From a checkpoint of a small transformer trained on Wikipedia.
Training: a variant of Muon for these matrices, 155M tokens, 4728 steps.
Each number is 500 + 50 x the weight over its row's rms, rounded and kept within 0 to 999. Layers, rows and columns count from 0. Numbers have three digits each. The size before them is the row's rms in percent of the matrix's.

# layer 5 attention key, 192x192, rms 0.129, rows 144-191, columns 96-191
095:501437502469489490514591595495430480553501553474545579454488527574466372511568553534498490573560518533474505505591470442484500390497491522493539504422571443498526468475415508459523539413558563522514487468562486531531444545563535515507523514534446533474467454490485489602454545474477463470
084:358474582524499600426520435420539588462447516542467555469514452548507452506539453418530453591572476499525499557502484437473515497421540485544521493509583506522495365523582420577496550464484444459516477537463482552448473504566502584498548427443524519566505515484466501593516507506478449426
088:518460374526433509456441495461506514339464471434508464563541528535467493533539528501448456589443532505505531485479448531571493582446561489412515495503497496479455445559503490499611638500485554480527471438587431451507532518467528463463550512603443469525481500479571455480470503484498494499
132:460568547577502566465469485382510490399523479509538514491514449574539406502438564418554571531585515548438505549464508511399466519469482519516499573489503543570511493424505532471517499421564503465433544562540513532551561542523491659452481429522517462554494541511502522419489438558433463483
092:519596535445551545527543429536503529445530510510549471453480546500582454469509520425512585492528485478460582560413610494483554455479529603551456584481533461508500545518558523475405516472513464455433422492489486602550514469500526524439446497499465485454497574487477569417522461496494465470
083:494507442538553461557551496573570579527609491438483547453520512405547493549517497511531480594484537524511607394474451468424454494509524431517468410486447520469446510452581477460475424465531553456559512437510543500463511464559609458453427488440492483528539464401501488615540480514557607512
092:548438473419481563441451502457519423544488512500436560432486528510584483506486497523550496522491540391481507546443523527489531456596500450462490457513541592527588423463484535433448386535406478504502553556440521541462515507398428584477482458490480583504502562454490455556424453494477547537
091:465523530573429475557464524549477582602434508523432469474483490440428472498479523557399522536467534573520492527405514431629513522515542440586483491506492535427491518581445586574550437536683450428549470530490447495458581514597526414493524453429477551543524576537509505476549491595467509496
095:510507457522460500562452500515484465568539429503538495480588578476534477521479528510492485483488493530411543513565549475529519384531521580420431423426554516506487476559516605466472523533587504511641430523595512508530486466536497540538495567460445574591624558519483436506491499507443551522
095:428441535461545558442488450525525454496415579448489499576377532447518487484527500505518519514442472510505507425492515438489541518608457582456501522530508532502465421470579444479581448507404505386484542490490555556505564427619569498504464557495427436496444512478526522458459366520493491407
088:507566480507603428446562574556425444356471494437406521433459454418465512474545429479536497601442562541589499482514512486579539485566434559430472448502503434534477532436525488504502495495509461532487439469549485528410511580478460483496524528514542432559538514427511510566580430514483512592
092:548490571534627559520535520467511568417485431422530510576569434559434555462503524539544531500544483483479514460503458509488502562533547549491458396568555490547518509528440491466428446497456638506516498520517486441625511484462393473476424507450562546541512508601448466518514521477526456534
093:558507581493623524487495504556530427547618540463579505448533494549564439404453565449517477391547543481546519490524544499473611527503542471426509548424511544569509483558486441472510596441436470483490459445488383449532486541471518420572503511521529533491469547499570536410436433515499436492
104:415513484442424548501532495448496578493510612495574515403602573638522524584489464508578528522468555550520409524418537426472469562407540534443498563447474499463516558451565436533440511407493495565539468447503522498545608549426427520442390523474514446564479579459471569630464481476495559505
092:525575460452573481566553387487451519440472544590523492433469487560441485483587518399472456567590527484428415430462371507506543453433425467448565471514504412458559529461494509496554463424476455600469435454471441506519435521446455546461512459566474535489510576496492471531456480564459563435
091:478596600531381517562443540467510456442464469540506437412473544490465536450515439509526597494462484523451446442509438538475539502608493502536505548441459535522387478534486507530491504519511591563545547556585550467518484530552434530441506502591438546518408514556442501486526522554554541486
074:482491457459529478500550542547482524550455487540510486527509502460609514480503517443489554565404572553508492441483590515513476458517470476512424479371480427444439524494515511484515571570510548511572424417411489508550590486435535443561515580489427509465592503479571415568579525485497497506
081:563513435508391588497499385477472465427439569567547548454487411501634467444443506453498577411600438461543482551515522511473525521506400516502532608523494527551481472602500531452402465480423477574513527567529401485464507551576528558525476490558468491574489497600396550483483483479473462516
096:506497489488569563571580534524537535541470488494442524556467450445479524480512534487563370509464492552551474483548456458507494493447447563454621464540489520441516476545489404519475420556540497503548500529426507530445467471512496357544567464392508524609580519533440525420461510484422548478
101:535479524486529482545604479476482450519510385486532504475426542437436440491609541509464463573445497489485602516521551486572432441484568495459579536598427420457527483501443509417505585563435511470502526377550536550486396449546536526448524511573445459483559443521571485561576510407493592543
091:476447461459453584548636558515525537593519514543477500599457529557472468488576504592482478525482479530516524605576494586532629485439434437558583441490483526521453543528502452513445505497507355499484478478499472519519456517537537419590503613500516530512424577536548572472419584525570503429
092:520539450387469470505541455542490536499545469579524553553441600530426560536561421601467426519379560550537433538423464495528491493470485474436480522451483481416596521572475411525441458578521496534512521547505471600471442514482541533485483525465512483503508462445474474544507542550622492532
101:432528531561474439465429491470490460437507498505497501490540538515544422582492488439502583537444449558423526542539529451456483508411509542576335494579545545528442600524493523471540519439479469474502492494599490498520548543458589586473480510504446504423482451550484483461423478486547478428
090:462403551510465577516542578508518560579475532474402566539434469518441557391568438446544423523529517518518545443429494527542439441476465522544528460574489398429508471480536487428546538517488489471545500459561476506461434553545556445458497531469431458437467527508519513490480541467490405568
094:521437444367513552515504554598486466555438484533384523558475541424427514547513463532470486480391539537518459449512430468569602498521487448496496416449463510498543498515456462526494509620586562570571496568381517437496474421520523377512451443563460506533529497499550489550553525455517449492
094:478489470578478527488501470482399473489464582496522568468547515479529559457450513422492581481449501542539511539478454450581494484438449513500475444473515430552592591538474558572478460503440580446565604565432460474445517589390494499539474516492485533514464458488469482573488522512544568411
097:482384465335472547511559514528490505585470549472457478556468573427537542472582485599481412478371533550557426509515541548528537442543554435489584415518516417402659562467411562531487484628496477537579449485490513471482458455583481472559540530442484480559524463519537585527547482535502549529
101:481519533419488548462538586537531468592514534625498459394554566501457523488414512525430539418384495469549462484497574533524509492500546465488547451402535544482580491538517387561439474516471569469556518506516509513470406472527540418555500432509577493521504552481474515514490484471487549462
093:497541513524518470404497469490499523442465491516547504532522438524486511472522511346552558467505481436394482531485527431385430555515529519479490562394535540543488557582544542496528571461490503433470489634461536553561618506536532536544483406368526456480541574466466440516439535545516529431
082:373587506586441547459459473445508482400436479521452396498465470662525441579581484527488523470636565481481540534533500559487532487483463457514438552531535506520464537456529439533378541429529498450509511520542576521514553509525539486474560488544414525450495512510466524437617565441421566498
082:464534524521533467504454516523459393523470521495487501516536479614393535484442508458441542517621491525521534473511467386492461534566503581392344643446529404545496449601505461505460446489451518493565523551589482495535520535474472573532512495531473500445426518540505428490412463470479527444
093:428470475487516486499464488515456477617494606540531506457428519487494573438589505482515379531396453493455473436431576509564461500476507505552544433531491468528481447531544465448611584593501474564431449523505516546511442461526511459444547509529509517418532531450450476643464459432508523548
098:580577559572570458427473422450542493370479537368409409488530496555541456486534522496514566478503485501507478467540480544424512490512502479562467550540534448517497524440513524485541529442495499448476492534530437523508475553453506515482534438565593541544551575467516474534527441466448389522
090:402552520495484386568505502525450562522473535566480412555490476401529475549533441539509542462412459429586560540533460410489498524433469507432514466487529497485476546468467495547580463470452547528453525549564532467513574468530488486506444499479534504526542391400634489452500503529580547492
096:413563409521543563438532500447507519525485495574504532571437559587431417498474445498486479499545474536510552520489480517413445496516445459497490493450598508559467464567523445550498380493452490541566536534581529463513430536405521479489404442498637437536465417575497608549510562609500561454
085:483560454566503425438553489492587566534480570510508514417480553496498503526406444478415575533482430492490483471453557487471546517615462466477492418456591538512543608538513550408407511524431539499531492485513586499498507453468483497516484494525468530580504564559556533475425445518498546506
091:463441485553552563561553496571414595535564514496451501523418558491439497442502494552491434457566464420541437547519437516569569473484546425490472569576458501453526501560449505414539504560424472505529544518602533497422463511491447462518536501473550459550355556449551500535567520503435500406
097:572484544475484585482521482444482504414620459468567538570470474467500474498459529578499563521597466497498472506566555515530563520523514507544576527523527537549526527586563480497630551582559492473455478546525503511577485521575523448476471478512537481521524490473504537505534498446516449468
090:495461531521469603581556450468467489503532456516540519473515391532509464457580503504488558569542466453492509432504491584496538577497476501508482531520579423466568517537529466443482471540460466416433525526558579512582523493550447509463533384471478473605493480502466569401436534387469564532
098:521481584499560525398558575473547463527601551503494587440461416553527550543518626489553551492511478593440493493499501552555502617533478427481472499466513441493517478433465508494514507554499425547450415481507404464538559452548569506476591491512446517522428476571611513527454463495457437552
086:564527532490519555391551502340478421499491517486509575520585458477528535505457551483454514512524408479621505509523472566463481502454522508418549474580404475561508506473437477402466513480496437493503484484616428424483456439551586555516507524559552412520613579511526495479553521540635530472
089:565566521433482505577571485468569453382501465521500503389508513535472473566553511461554585481579451499483564623489473525501378465504491470408575546569563584518418477426514493442494548500547488483464563373484516526574557493489488491470453598474407516525493443563392598479484490554511494541
080:471438479526474540598471638435460440484464556547533484448555519495566497481523487565510500533597458492377508338468503428506519544541558470504482407473527492542485486511489432448514600507493552525502592462519534503408496520554514508519519465515469524489517484455517508505517531507476555586
105:594559480408480577503519442541521486445476476477517564501521505553544487519474548574469494560495500452538597495515564577502493415537449481537424547608532487530469460492461544406570557496568505558427470406449493530460499529519517480468445460561451515517470455513543397459536501433418619474
094:494524567548577580431478564376501530508470480560485476446488523482500600535449573569429569587440500413539548459527584588529548418525505451519448534389417549572531507560489393519516485445436520497529464486501379439375505389555527493436431533456475554547464437511568479459554574506572469437
095:498495413488584523589432406465567468459510450553464501391452521579600500487399566497474487456515405437488520611511515483488628492472468546493509453491437552479536424523434485413472468431505513569515522563502477454486501521445463534510448452500600442516513493514530449574509520573506463554
090:546560470537501509457434548560525481482428543492459573548458507509562473443466524480461560448588532492538551597514595514471447428479490513551494557459519405528538460439495436489590557599537434520485527484507525580491473456570427530459471525517377459520494470498502494485473529536578515492
099:500490579468459604474392526516482498554473557536466489519506535510587545479485539463490579524569479458475453488509581503533440510486483529453564551506634511478390504476485610522452461457502493574503382523476491439446581543529474506496571603489523527459446586580465507551496475560478485473
# layer 5 attention query, 192x192, rms 0.125, rows 145-191, columns 96-191
100:464504555493585530481491574493468419432443417451465606499548493529576519535482591527482519432506458456444454523513490521440491562441495469519485574530480479516467451595526444457528417526424482414466638402471503524462531503444437400495411540477443510490468502556532460533622543589450493563
085:424585485488511483414470513484502505450511377510524448525476532576464523513482429458636487443550548516493435484568624467504535458580620515522535473505457399579508504518489472488572445501528392550576489520471458479568502522468493544566506430415443502480491565475580573525555486544548537456
099:499553488464492462472473494504516384460485465470452515392573393536461527528572524445524546449619537557504458510496473508454463507454407533439410536481589456537501483494521498529514359540500538471464476501511491501544590579451503469439497530486543533559445519469475554540559543424540496499
079:478458464532507478499469459381505443518549487585468490428549536414495459493454512498455479500559549508512430513480502458474508467472495473525356506433520575458497522585435521518511551488530494465472598536409420483544533540505459527584362512461543502571472542438406577490601386529564405513
093:499462457480474574526358545424583499513489492505414522459445503556487484576548486585494503481499534524487474536489526531411528538521559545434556432561492473419480454527502535507545503559511362635503567466501639477464577544525547544498476500482555378502438451498580526502487452520485484443
089:498513532469577445566492533489517506506498527435430525585506492453471493490505440572544460557515470402425606456555514445561472438498409532601539498480396478551481449508473480528383519540490480490563486448422499529486448496578411414406418566568494419459512490530452553501437565448447535509
096:504533445465526439427510557468480391506481523475526531492434517510440479486424392436481578479552480450490502535481516559552466449536519528492457450422541494572536566445490478499482478489488582555518507578414632498558468505457469568486489543468614517593505526429515450441486617401506511432
093:412492481540536526562504428518540484414493489511423431466502547550534538483544611627463448505428502509543504480486511514475492604462410484494565529518608455497493468472443507519478505427484486446451506564526461496428482470434520392424545608531472449482523508527536537462526503442479455402
104:437488532478480439504483488466507467501494465494465574463577559391478465471512548543568504457463489550523435576605471510454619633456483486420376525486507558461519492491466468508509554571467531547458505540583521487464453517550501524553623551537539551507534433504549571491466467464443491496
099:495535538484545473435505478460532464565570486461481519448461489474504487427508558503520532590513536514498564546567537510418559377424533531572469495450459632481458526500582426543443506551473524526363570534483457469513549539567542420543530492467572486458446516506488507471440465451486527583
097:412487474625524418559430458472460501526526495495417453468536473458511493444478561409489425425468472448490502489434443488482507461454354490562517586423469401467477543519507515538472541518462482441429509589491480581399438478426492486387511495437478549551480600450477491512394431508541494437
086:535484526445550450566465511516463515491532460425482544517512480484531487545469509514463507461505525553596513354493391401541541485411429569526479466390528407558477498467490475472486400492436458603447499526479453420454597536446496555411523570553593550535561445615527454535413506522423473487
095:471567488551528467469544538549558484583438489539514441522497460477500535601472489447501500548473535528591570409472580561543433500466500578583469378472516463509412537539564552541545521579473475531502507473452515472481404449527460512487601412518462468490445454544566473462518548490473463484
097:507499510505476504509477519479425547451479404440394482441498476489429450504454454505469545522482480496515493447417546441517443547542505530549472538431519525480471576538539511521457513580485564498539544542549456479536449558486508470488537584527523523467566481518501438548499373495478461483
098:480450459422490522499495500536435570512536415536391544440538524488579494488461571389484522513491644434518536446510468482426489508531482517550533410475537451562565430481440478446462490603477392491401544361510593567488500474484441436541419443524549459434529545416539492544429495479540481517
088:552546427493408584552579512528424521551521513495573508576418586529516557479512485579623409564479449536553439493517554528558502456576520521540578455546488556476513516467491503507425510555433517596566514496506592489581525537560554485559552546580543501521392431512576507489499507448458505456
095:527526509415591450517549517474488484514413520405488499469434458419547605458538532581596455458496491523453465461481461528565463510438469452470509523511516537462518522559483607438452499510443552472511461572497552513490453481420596395508418545536418514529461456494505533553497536434519549622
092:372492510449526499563431499482483476469515534507449604450470496532406495472490551552636505474562526556524561469552579435443499532469527480446569410569500600473642515437499476548447473515571573473553483432507535539420521543614492478572449533450559482469498524530441526475422467550488517490
097:379439430540485512538476538535567564532487437527509512549618636539502543560551494475554454507469420489561482472482511479451444481517564474532553460454507465563512520432423406511481521544598432503528425533539419423533474591511463494502541407463423463465497450516504403507428466487511478541
099:467398473450481532465533498556537590580504462571511557527348510465505480512533430500554443566421482486474592445400520449501558491532453499542542506520488428509558439489521504507495639505513569537506467510527465433513447490447546464533488459528491554408477470546544566542480490514494616553
094:524446553485497526547552483481497440472507383540532471407456545493476569534428626408509506561528535530495478569612467502415456472590508500460556472549451603532548470508535562550416353435531403497592473464480467505471527531479435523475520507454549524587475412497501545528487490417537523530
106:559525418596433510502463592453531500407492534471525513537507484458436397513446421488536514469568531446501526490500538488539487473542526621491440467461508472488440454530498453487507591519418448472493567485462455562516527461383430594502561418458519433544471539543566564500573554564457432418
093:482534443524587421486557534449501540527518523587469518499479509457509551502478514473427497504486533492508573517489478556552518538542461469500320494507541450519488508582523549483468548437434511556511490576510429490482497552461568503549438434504533499524444559494530473510414542496610575452
101:555448514463556412457550534444460536543514526519554592472451567471633483458509500512500481449508496488538471505493479443512550535494649491544585536540530470473514554536506517496448561563490446530538542473595505474423456444532469461460497510532533540504442505567499487479422580550534543512
099:467555510495525474544507483505461453442533466459509479490531418522521550463525624482539514522482607604521494541567479484496532501528534533418399550391599611545504463524485459443500443444462470418463548461560506524491432498469421389539533510550498467584497503496442548494510494434542518610
096:551448483518548558509513496557518539527521437547437474502504556472514396421543422609423457539495511493504522489574465466487563569474604504537540476515467528552539556472520494533552587563526463583564461539548528419499435453547446521502510436603493446503520442531564536520338499538515479492
100:467486550504506470501463438412486581556543481514537596475423515499509534425530470527506442454544533554429508592558548454530494449498483445546447550495450427476472594530473540490499567492509566495522493554546442515478445471528459517348486567486532514453494541474515434448339516502566404470
094:480552549514429548499464505575496519418530475477513458537507541546465496483451514474552541499593451529615466442502496545502473567520496463491462532528513489487593516502427450524618392424523517591485587461542412515483506464452533430574463518572537446447590429411473496513516528542413481513
081:586496557534432522470412522533451531476506512487530481534563410472465444455428520518499602448496483452526433519438475502559540443542577540468535477535563520420542397477543485481589477501494453609460471429434497507522559506506515506562539455490477416461462434496477491506610500473554446482
086:540545529566593449408514503405448465469459438553482492433500502496455496447509501374507504400586486426459490459447440491504466507471444504458439501345526452464452561585604524473496459474489459496471517472504474506535535556481498459505520495452455546427538542504501564494502459414435478536
094:580482502474401477508412509531539558500405587495440454529554440509435452541479422587445475421514477562459566477500474613452538598566515509565549521647542553459525504426498444516455444451590474492550469451610559503441498502521490493520401451549566534487434539448578505549487450569517547471
097:499476483561508491531525464614447500525497495480484607490515465549432555507596439405558554524502564609440553606390587559479538467462436497484434451420494526533502516515499460545458429531541552507488460529616457466508531513529503449504441509504510452521512595508464551443496510566451478455
090:533559505482497429531494455365439424448499465430398477522512522497521488377498527481548507509515566503497444502544561517473456485433450514504378520460391462486506467429462529533556467541507541546554476447448488498500489532582518504445550583444572438500416512502494579427495458445502543530
099:517450488416513501509443535453444447468525492483462468496569554429510502491549567561493594506524500509474457492428444533464610534421504569557541432540527518529457522543501524598479446487478572484502561443511569485491519464510496387536496562532556570553474537492441488456503462526499591535
082:525553493513548484459615455499517488449477499524555443416545416515433543545573557521408492474560511507540511516466605494456447502451391545446442549447529565470462506509510567435530420484478544493511422565484439522549628514514517455435456526431510522600519484476479541479638452484536441460
091:523427504452567456482516486572532512563478442441588525499508478475478525542505542546496509420465470556522453533431455459488518600480532501499573498420594484414475502504356512565448486487438510354572463581418419574453491452483530494465390524538401506471572540493374536513504534545462446526
092:412554584560503441440561549400610506498521503458465502441504517461537543512471459467531436635505476460481474535545406595476426534477461454551410517474469496477473493543489519400519513436496454466521461550507486527407488500480452499550472416444504485507507483445560495444560463544621538494
100:492518478586514487450546514541503465465546654432556467458554518537482555500496462522442435505628536451489509481521458507517415497568485444445439520487516474574503517536488494513412520517500575479518440526434510551534438540508519519539419469458518538531525454613501457482517603581493578475
091:513546525499476438519503456509497471473531438532539463620463477510524509478467487564440413461515393409499547593529491447502532420464608413462538578511527528520471464564490455513542535503514547504491487585393473550558435451531444460523484532464496415449366544391542472501493481552611522533
090:497568537591533525501430492494490477521558460544529506614580568493428491591526487512521440578563475442482503482492515498567474470569458513518481503527505515492540502448586504470472475554643608473484469569393491554442548527502518447423421526481417508494538480471483451526451532481529602516
088:411516460502544439546480497460365473429398534433456574565463512430450471427500589494495438401441522584487503514554516491507551463439467467501440475444501523419468471618448499424475518440542493438569498542443459524408444524482560476513461554437495514462496525508534504522538522410476499519
098:448526519403461510451516490459495518499483595456544495566472429502533455532476494553519501479422479454528428496444503528527515595529506490535554540530446489601468424522475519438457446479571455527507571387426551549494471430562593500598436470514571533547483418483527530612591518509453500527
094:497461503462540508428472537469504434475517439408494480456489528436477525526609554545517476512626459534426523466537482539460510445515517468507524485561535478502447573510467540507522452496436402510573491572538531454517487622503590487519440486504575470409505450542505493450402511495401428525
095:486533608487585464524465564496549458559420486434517543509488504501482476544492488479574552579525480515557464458468467497593531459453465556530478514480541462481474555541521598641482459637479526521545413486564491517507465543529563524522575533534517482456472496566439582496383430504516596439
096:562498553445441513548469523500446538487512517495506496494440386550491516480568446522446470554410552589520493487495503628491450586623530562520472474504478518468553476398484465470427577500483468464485470505433491544532487555557522520555485528588423541526483489473531558528572553450487470554
083:466423488508411603513485513405452497534524568517470382517562508398469467585506454583510525529436493462455624551611502465502516509509472473562495515534519560474483439465467481497463538450498508485427437414490542451529520448479381439507536473525520549487452508502484540450514512483523589559
096:489533504438514569483552562487518536413481580426487421565608558503453451471456486547455473490486536496533503549621416536511488509588591563476518467559371555463455503391543529553482504427498548555444521500478523522561473543510578511530560441429448503520601434526543557551536426511615604564
# layer 5 attention value, 192x192, rms 0.175, rows 128-152, columns 96-191
086:569538501544594505535461461574533497505498498432500431376491502443584657495508513444465557497445527530541476468397530467406512524493445560519533498404434497466543451429464493506418408484610434534527541584415525572515501471498620511547530473536444592569474502481539470522540460520486434524
080:532500500480533522469499556533488529440464505439500572485527529473491560555513508463467518482556517482427442443438387438552475552510453554539536458457556434512505499433527426473431545537376514426632393530598575512342415571514520486435527553565431510509558492465482506476549532434510474460
078:504413451626525541483528466523459477544406520411536583468474513514496476433475542439552509475509527512459499496546452528465500419538495464570479542588360557543518513550484560476497485501458625568579534524440536529623516545557560461411516567454545503474452473500540487568475550503562434493
079:496469517473461493500444515447456429506451409526536528531517585462497567543537495595482544480574431522456445525539556597387553538453556537500439557410509464457382490520495527579542528530558560420544506427543619521589518491478467587542532452458642471509423539507498373532563540463507578504
078:516581506521456493503477545500481477496513427450559521506479609484442407401604525512541429531530519446468462545418480477465551521465485529509482501481508441544511520540491503486544410445477559459586464529502510524534430489545470527465509477486515517496519460443453554458490379533431497590
072:501554499447495460491465537580394441493534525501518458477517547427519402469448517461502503434520430482419506521489494476426501575562484495527428516557515544547555573488492591511508466465455518536465613467462461533510468508454450440485443468508554489559460509473412614596515459530448518435
079:471548492423584504482483508477529448624480470516514396581447491466480492481545448411562508406492505480595493530394514468570514477483498434591507613489460384483561464502438495469544424451502589421436586517451527511432537489451490495432491476433514504535514503468555528543616498481510404522
076:561392516463470410515480440538561481502492443402482504466537545484508529518486468541444540379463533492480415586548479392496526577542557443489423508627462526496422461413473535541457524519466503523463446389482527500494570455582454516482521424469440540500506442431587500533424546455571576503
077:467417526535511558396444410566427488515460421442441408431425514493519474441568631486433546519515460490580554526399534496547517484486441494494462586556568556480561516528457511501546505502588464445452499534527464595398494537519429482401538440602521444469479554513523495426463453530465505495
083:523528464466283439482496584477546518470510519523518496515547507413511500467505459550453477474469471497486529548506438515454510533438523515540564464423485491471443531561507453593540466531454502510439430434461442485496499479556419524517449475448514539519508375455512448542563476536527524494
073:480434513484531571471543500491551458452479452454454536562460513541498495472525438525537478470514600490547442498425501378441466467532514602482489454572550521473572509399486461457495478477491517445520503482469579399467635526456533579531581526454505463477545483521491569448524453488501493576
079:478514579458601519520437489485495524526530395419540582539474476486460506453514490502557539600538465452513523452579473500510523424486458491561475486500519560498539562520479547495508515479428543387397500392558555451516457528475556479498512449483662414551446465498579606558554546490470460520
076:534447518449586454582491558490535534494464491434488502539529490347541561438575403459523528427503512491487465576490534485574647482509531485491539562573531477480496454473437417447460496548494571516517481480433481501533428563526501515570513431529450461570501515432557549571477536520514558584
075:451402533414535607532484427554447546461524579645437546547459519467484357552473474541439516490487632493447487527522460503501589487518421490484487561512530435545417430486467514438510499560457492468534475533459443517513521577456421504410575483502562544550519529450534514480538459524549459483
081:493513496481383524468513445627519524518383648525496439536498426615511564501526547500435498491545446471427473484499526547480444505362494508495532503421535501472572549468594462487464440557573432494443427480500507530490518555534408446567558440525513520493414529465569478510474515452464513507
075:466513469486554551473479440464461403441528537483469535534379440409624498475488406425517456516498506462576513503438510484552454556608456532459470499498474504463582539432485494504391496479437483471448549498452547492410556524490499418442540419422528584507559543503484507472507485566478545466
085:502540500545490607503461511559595500462567453610603512525479474450527455542477379563514430471419523532462508431480505560528507470456448573492474457432427552541528479528457486486568511455541477471500517584520436561444527532472489512430483459443560432470475543456468446460604523461609486463
085:565428508512527517514576583492463470492508483521542513496546473569493472513422547483481559611486575433406489413493503543485534460534472485454442512475526589431457521510461507537530472522467495572378497568472468529357515489519531426427523422622480486452532487473458583528562476591472572527
068:543474439492495462427603406441515388438421447479473501473576438553444520607476428548426576491446431530539464491532472518469437574503606504551485400505467514486432627551485509479503516552499461490536462490509501474463557469589503527539507571563541476538483511476495610489537468532459450450
080:532562507509506509520544512498522535498507575484470507489564518545462426520493625516532364478585521528481601435519478463519588554516534520502534448432404441511459532471436447409475469451578485542501538453620531410540542484453498447473462474497424527491562461581620533545520495565521481526
084:491400564504361383425510595402561421458385497574536487475597512489443523560493534579429561482539428455568557496606497564441511453419534538509507393531603564604447471472511483432497564515505450515490596423533551443507566490532521432550458536513503524540497490497475454472529471444480470515
077:580549549555520575504526514508499496500514438449487511452409407537531575574531534503544449525519511446592512500493469469586581526460548350460559420387551444482417512391460523523513519462432572470518541449568522545473452493476483501445492561603504560493586514505549537539461452511427522564
085:514441515563474369472489510519518529527450510493454481487497524504509516489532469519472602477545572488477590542473530521442556586618535485510594462586465440502451387466518472526494513507541521468598491465399589555486578584404447482510449492428524580516529418412532520572499573478469508548
083:476540440498476472527570468462534551477477518554462485485474559413509420461529419456425553490460465529504518545416444472502465609449466442630536504474521513504629469530559514465543451496412486487526545548422519485590483596501456455540539404498412477568545487530463441506443469507471447459
082:491446548584524535508511488545485560500532608496461499484507537513458439432450457513452424520551501443501511558476472561487540444547527430508493546541473581411515513517573581522512541432450535474437537538533524470524509462485476481467625493446515546435564503455453565574505560503481470462
# layer 5 attention output (transposed), 192x192, rms 0.652, rows 128-152, columns 96-191
090:360459400451475571511549482477480506522447574392500544528552476477525514557450503537553472546466523502512540494599462522491592524549366532503546475534457508565471569517531442443494456541536492667454570466495555515502447566410468456601400473566548482520509451455455553457566507516539575433
083:549485505438536428492354383521443448527559516479383453391469491405523516518502470446473590485397512546460482458563497563499533511423518435448471642552601457478530511539498535513541594456541545497504600546557521500507504492462504566514521523510484463508563440503466493523503453438530519492
088:529543548392563505485482481391510510504549474368421503524499433508475417454453499553494452534521414403505577492473481514558430384497444468504459466514399471516432487491469473479423574576490488525504459498379509482611605582536510573484438505443524447419490530499525480454451540512486561461
082:456513437421534420523418502502474537453536450501430540483532486515484536505487507485512436482503508546511515527508551468475519514432501450542575477378449470556587526598511417507508516580494473565441485553564473435424567576439482524451522539592460449500511543520531509434449444489430399504
086:515584507456522421558551486552458436526486391580504504467583513444445513570499481479517614639534492528451504560551557465448443517504452401527576564500552501516494406504517524463521442510444489533441396436504454493490541451467535456478518485526393547519482495430597373459522522447461503496
079:451505509523534478560525520507556510553548469452552487540501514538552524510549536508507501489592430452456440497466530522515429466501580523511559508502504487569471510286507458515502411612494548398530558566460438487472506578564502521555499475485518511503471513618530535437517482533470475532
090:400546449535556640446496493445473535469525430461536495546468466481526512551475513492516447450471544521571581475455518521549494419514561485494600474509571470524432476479463539478510446508365463528440423535533555492513585513460495540536483443476462469455504459495509436517400428490468531497
087:552496519505405482522547492418629472458510473405537470495499572547509388563514483507473557513529503513557557478498491495530462465511456492495414539486421467609497598495512478581504478585487516534538513397476496379540446426547424446492510590585544485563449489555407542494549480494517439471
084:475526546524385482527539442474489413523515420452433534523490552509557545492537542471485516461516419523547553496535511482432512540554452491533462560477576450499574460502429530491559517514589507504468436431639499516563498481474509486505473578482447594476589588506536392498574455432478503459
093:535561515551509446528472510511503509552479515441529490499554526519437550551544507531462553566508515550489427494521543457513561542432627468422567547524521509431546471425490497546418596524490549576415466442442483364566547496624493446471388502463404501518408538529467506503502475509495508483
083:506458507519648568447433531538421456545517533581468486535418552470518560485445441439493523515612572583544619461452491502445509455497485545439530454533539532565490414477566573595504546491471516581544562514542507492539469478555574486494497467460562458526502480553591534549485534464491570474
084:578500434467550505564440510504529434503504526492535461515442597503429532511511519466468512466530431505582457512543529469460404404458465526510535534493572466422506498433511552412553422511488488493554459503530478480447517464400529520514494567494474466395508516485488529466495504498547502478
080:537565595593498476514505571508520363483536549450548469514446573520508556574504540453391544515463474562505483493459497458598461542470546478541406511608425521567526473499475558538496465528535515514557410591513512410611512552499569356501568504479539462583509499449451462485471494447513504530
080:464483494529555507545505462451579542447464467501552425474529419493541520529449538512496494546508620520478586489450453526559502506476537555453413535473465457447500492503437541520579508550457533465462439481507470502519476469458555535452553490477565484486459586499482603609515516445422488534
085:502412509511492478516562542472472574446520446483521543512468553572474532471452562541519534530476537510509454474524411395494581497542443531622540408453568494492577499490439465424478496492491403494382477424546499543532498543480486413418521598531503502565528509561423494509545545489421399533
082:432450465493499507557457488482588472504493453449528421609571504478433571592577591430592452567443515493525522478539454486583456580541532530399577518461506488488547547435473542525506470528574459469493599535473555535523445538556526528506452487475471530522448556460531522617537590529565516521
087:453536524612492535535523495506386512483485486559554425472531474606446506422380522477550534479427535384448518487510478468528504509507473447435541527465492446524610429528500558484461503460594484502494484443532513516587439475419508579574493503418451526538437536515462550449537491559557581469
088:538521481545397463524474457480512563502514491491505429519567594531458504536463540586480435531501453470468506424409524527496445547559479541428502488586492525505558486488437523440473478485462502411606496473448441541448498499419462441534451457480556534450423541424477480503591490455491509472
073:508425504543548490549537548504540531485533552529556466588518479505398508385506453650448463521456398514548526457579442526515565542494582452464569400555578515444524493464559451526478495465468442466345550465453531443479539444522509525462490460498476443477498487519444559530530440535577470453
087:491559452383495426409526470573515501464510535415475549568558587566526511459446524476537480532480541547595488512515584497472534523372484486482469608631534610424523501429533504513472460460535499515539522509543446525468594448502470469510456506489461485474523402464510568532527471419442529587
086:636441502457555530548475554479499603420607456449492507499508458484482453478478420545544487498444518463505495506480531483518527385500553470574558453400517601472419553496488508572479528534488527504491519516483461468481443510460429406539557539545475453354536475498493520535430503550571507516
077:575523488561513555501435515491581445512569546488488512416499532479559405455449486508421498522502476528541459447589449517503479498497489516419475581546397571410561440555487521534554529513458423499511478543451566560515513477488483516510466525526565540552483486453488397515483587405525537493
094:552495455486530491432495458456554440528574463460519515466553445437570523509507486494545489470588511584558556463520552435530550489497460381512485525499482493577524563547450571554447534599537539508513470591519465462445518523490489522410511514582543465623535476487452509578463598564503506474
094:487466516526538586559557493581479555530438449481462475511480384552501428513569545492398515446442508473547423485513463445565517569520546559489555540467537517532552539273436553556496545628539506467481466535585556440528503465483613513451476480493506504507507606502569570548508528458521468503
086:519495375567555455490475445533512481503545476577475518431456634475525527502504510459538551523530464469494509376450448513495434440542556511440394549615450461463523526390480420416515426566444594493500529501513520511493548548499454441507474436514562439553393487591526433542467472487465466494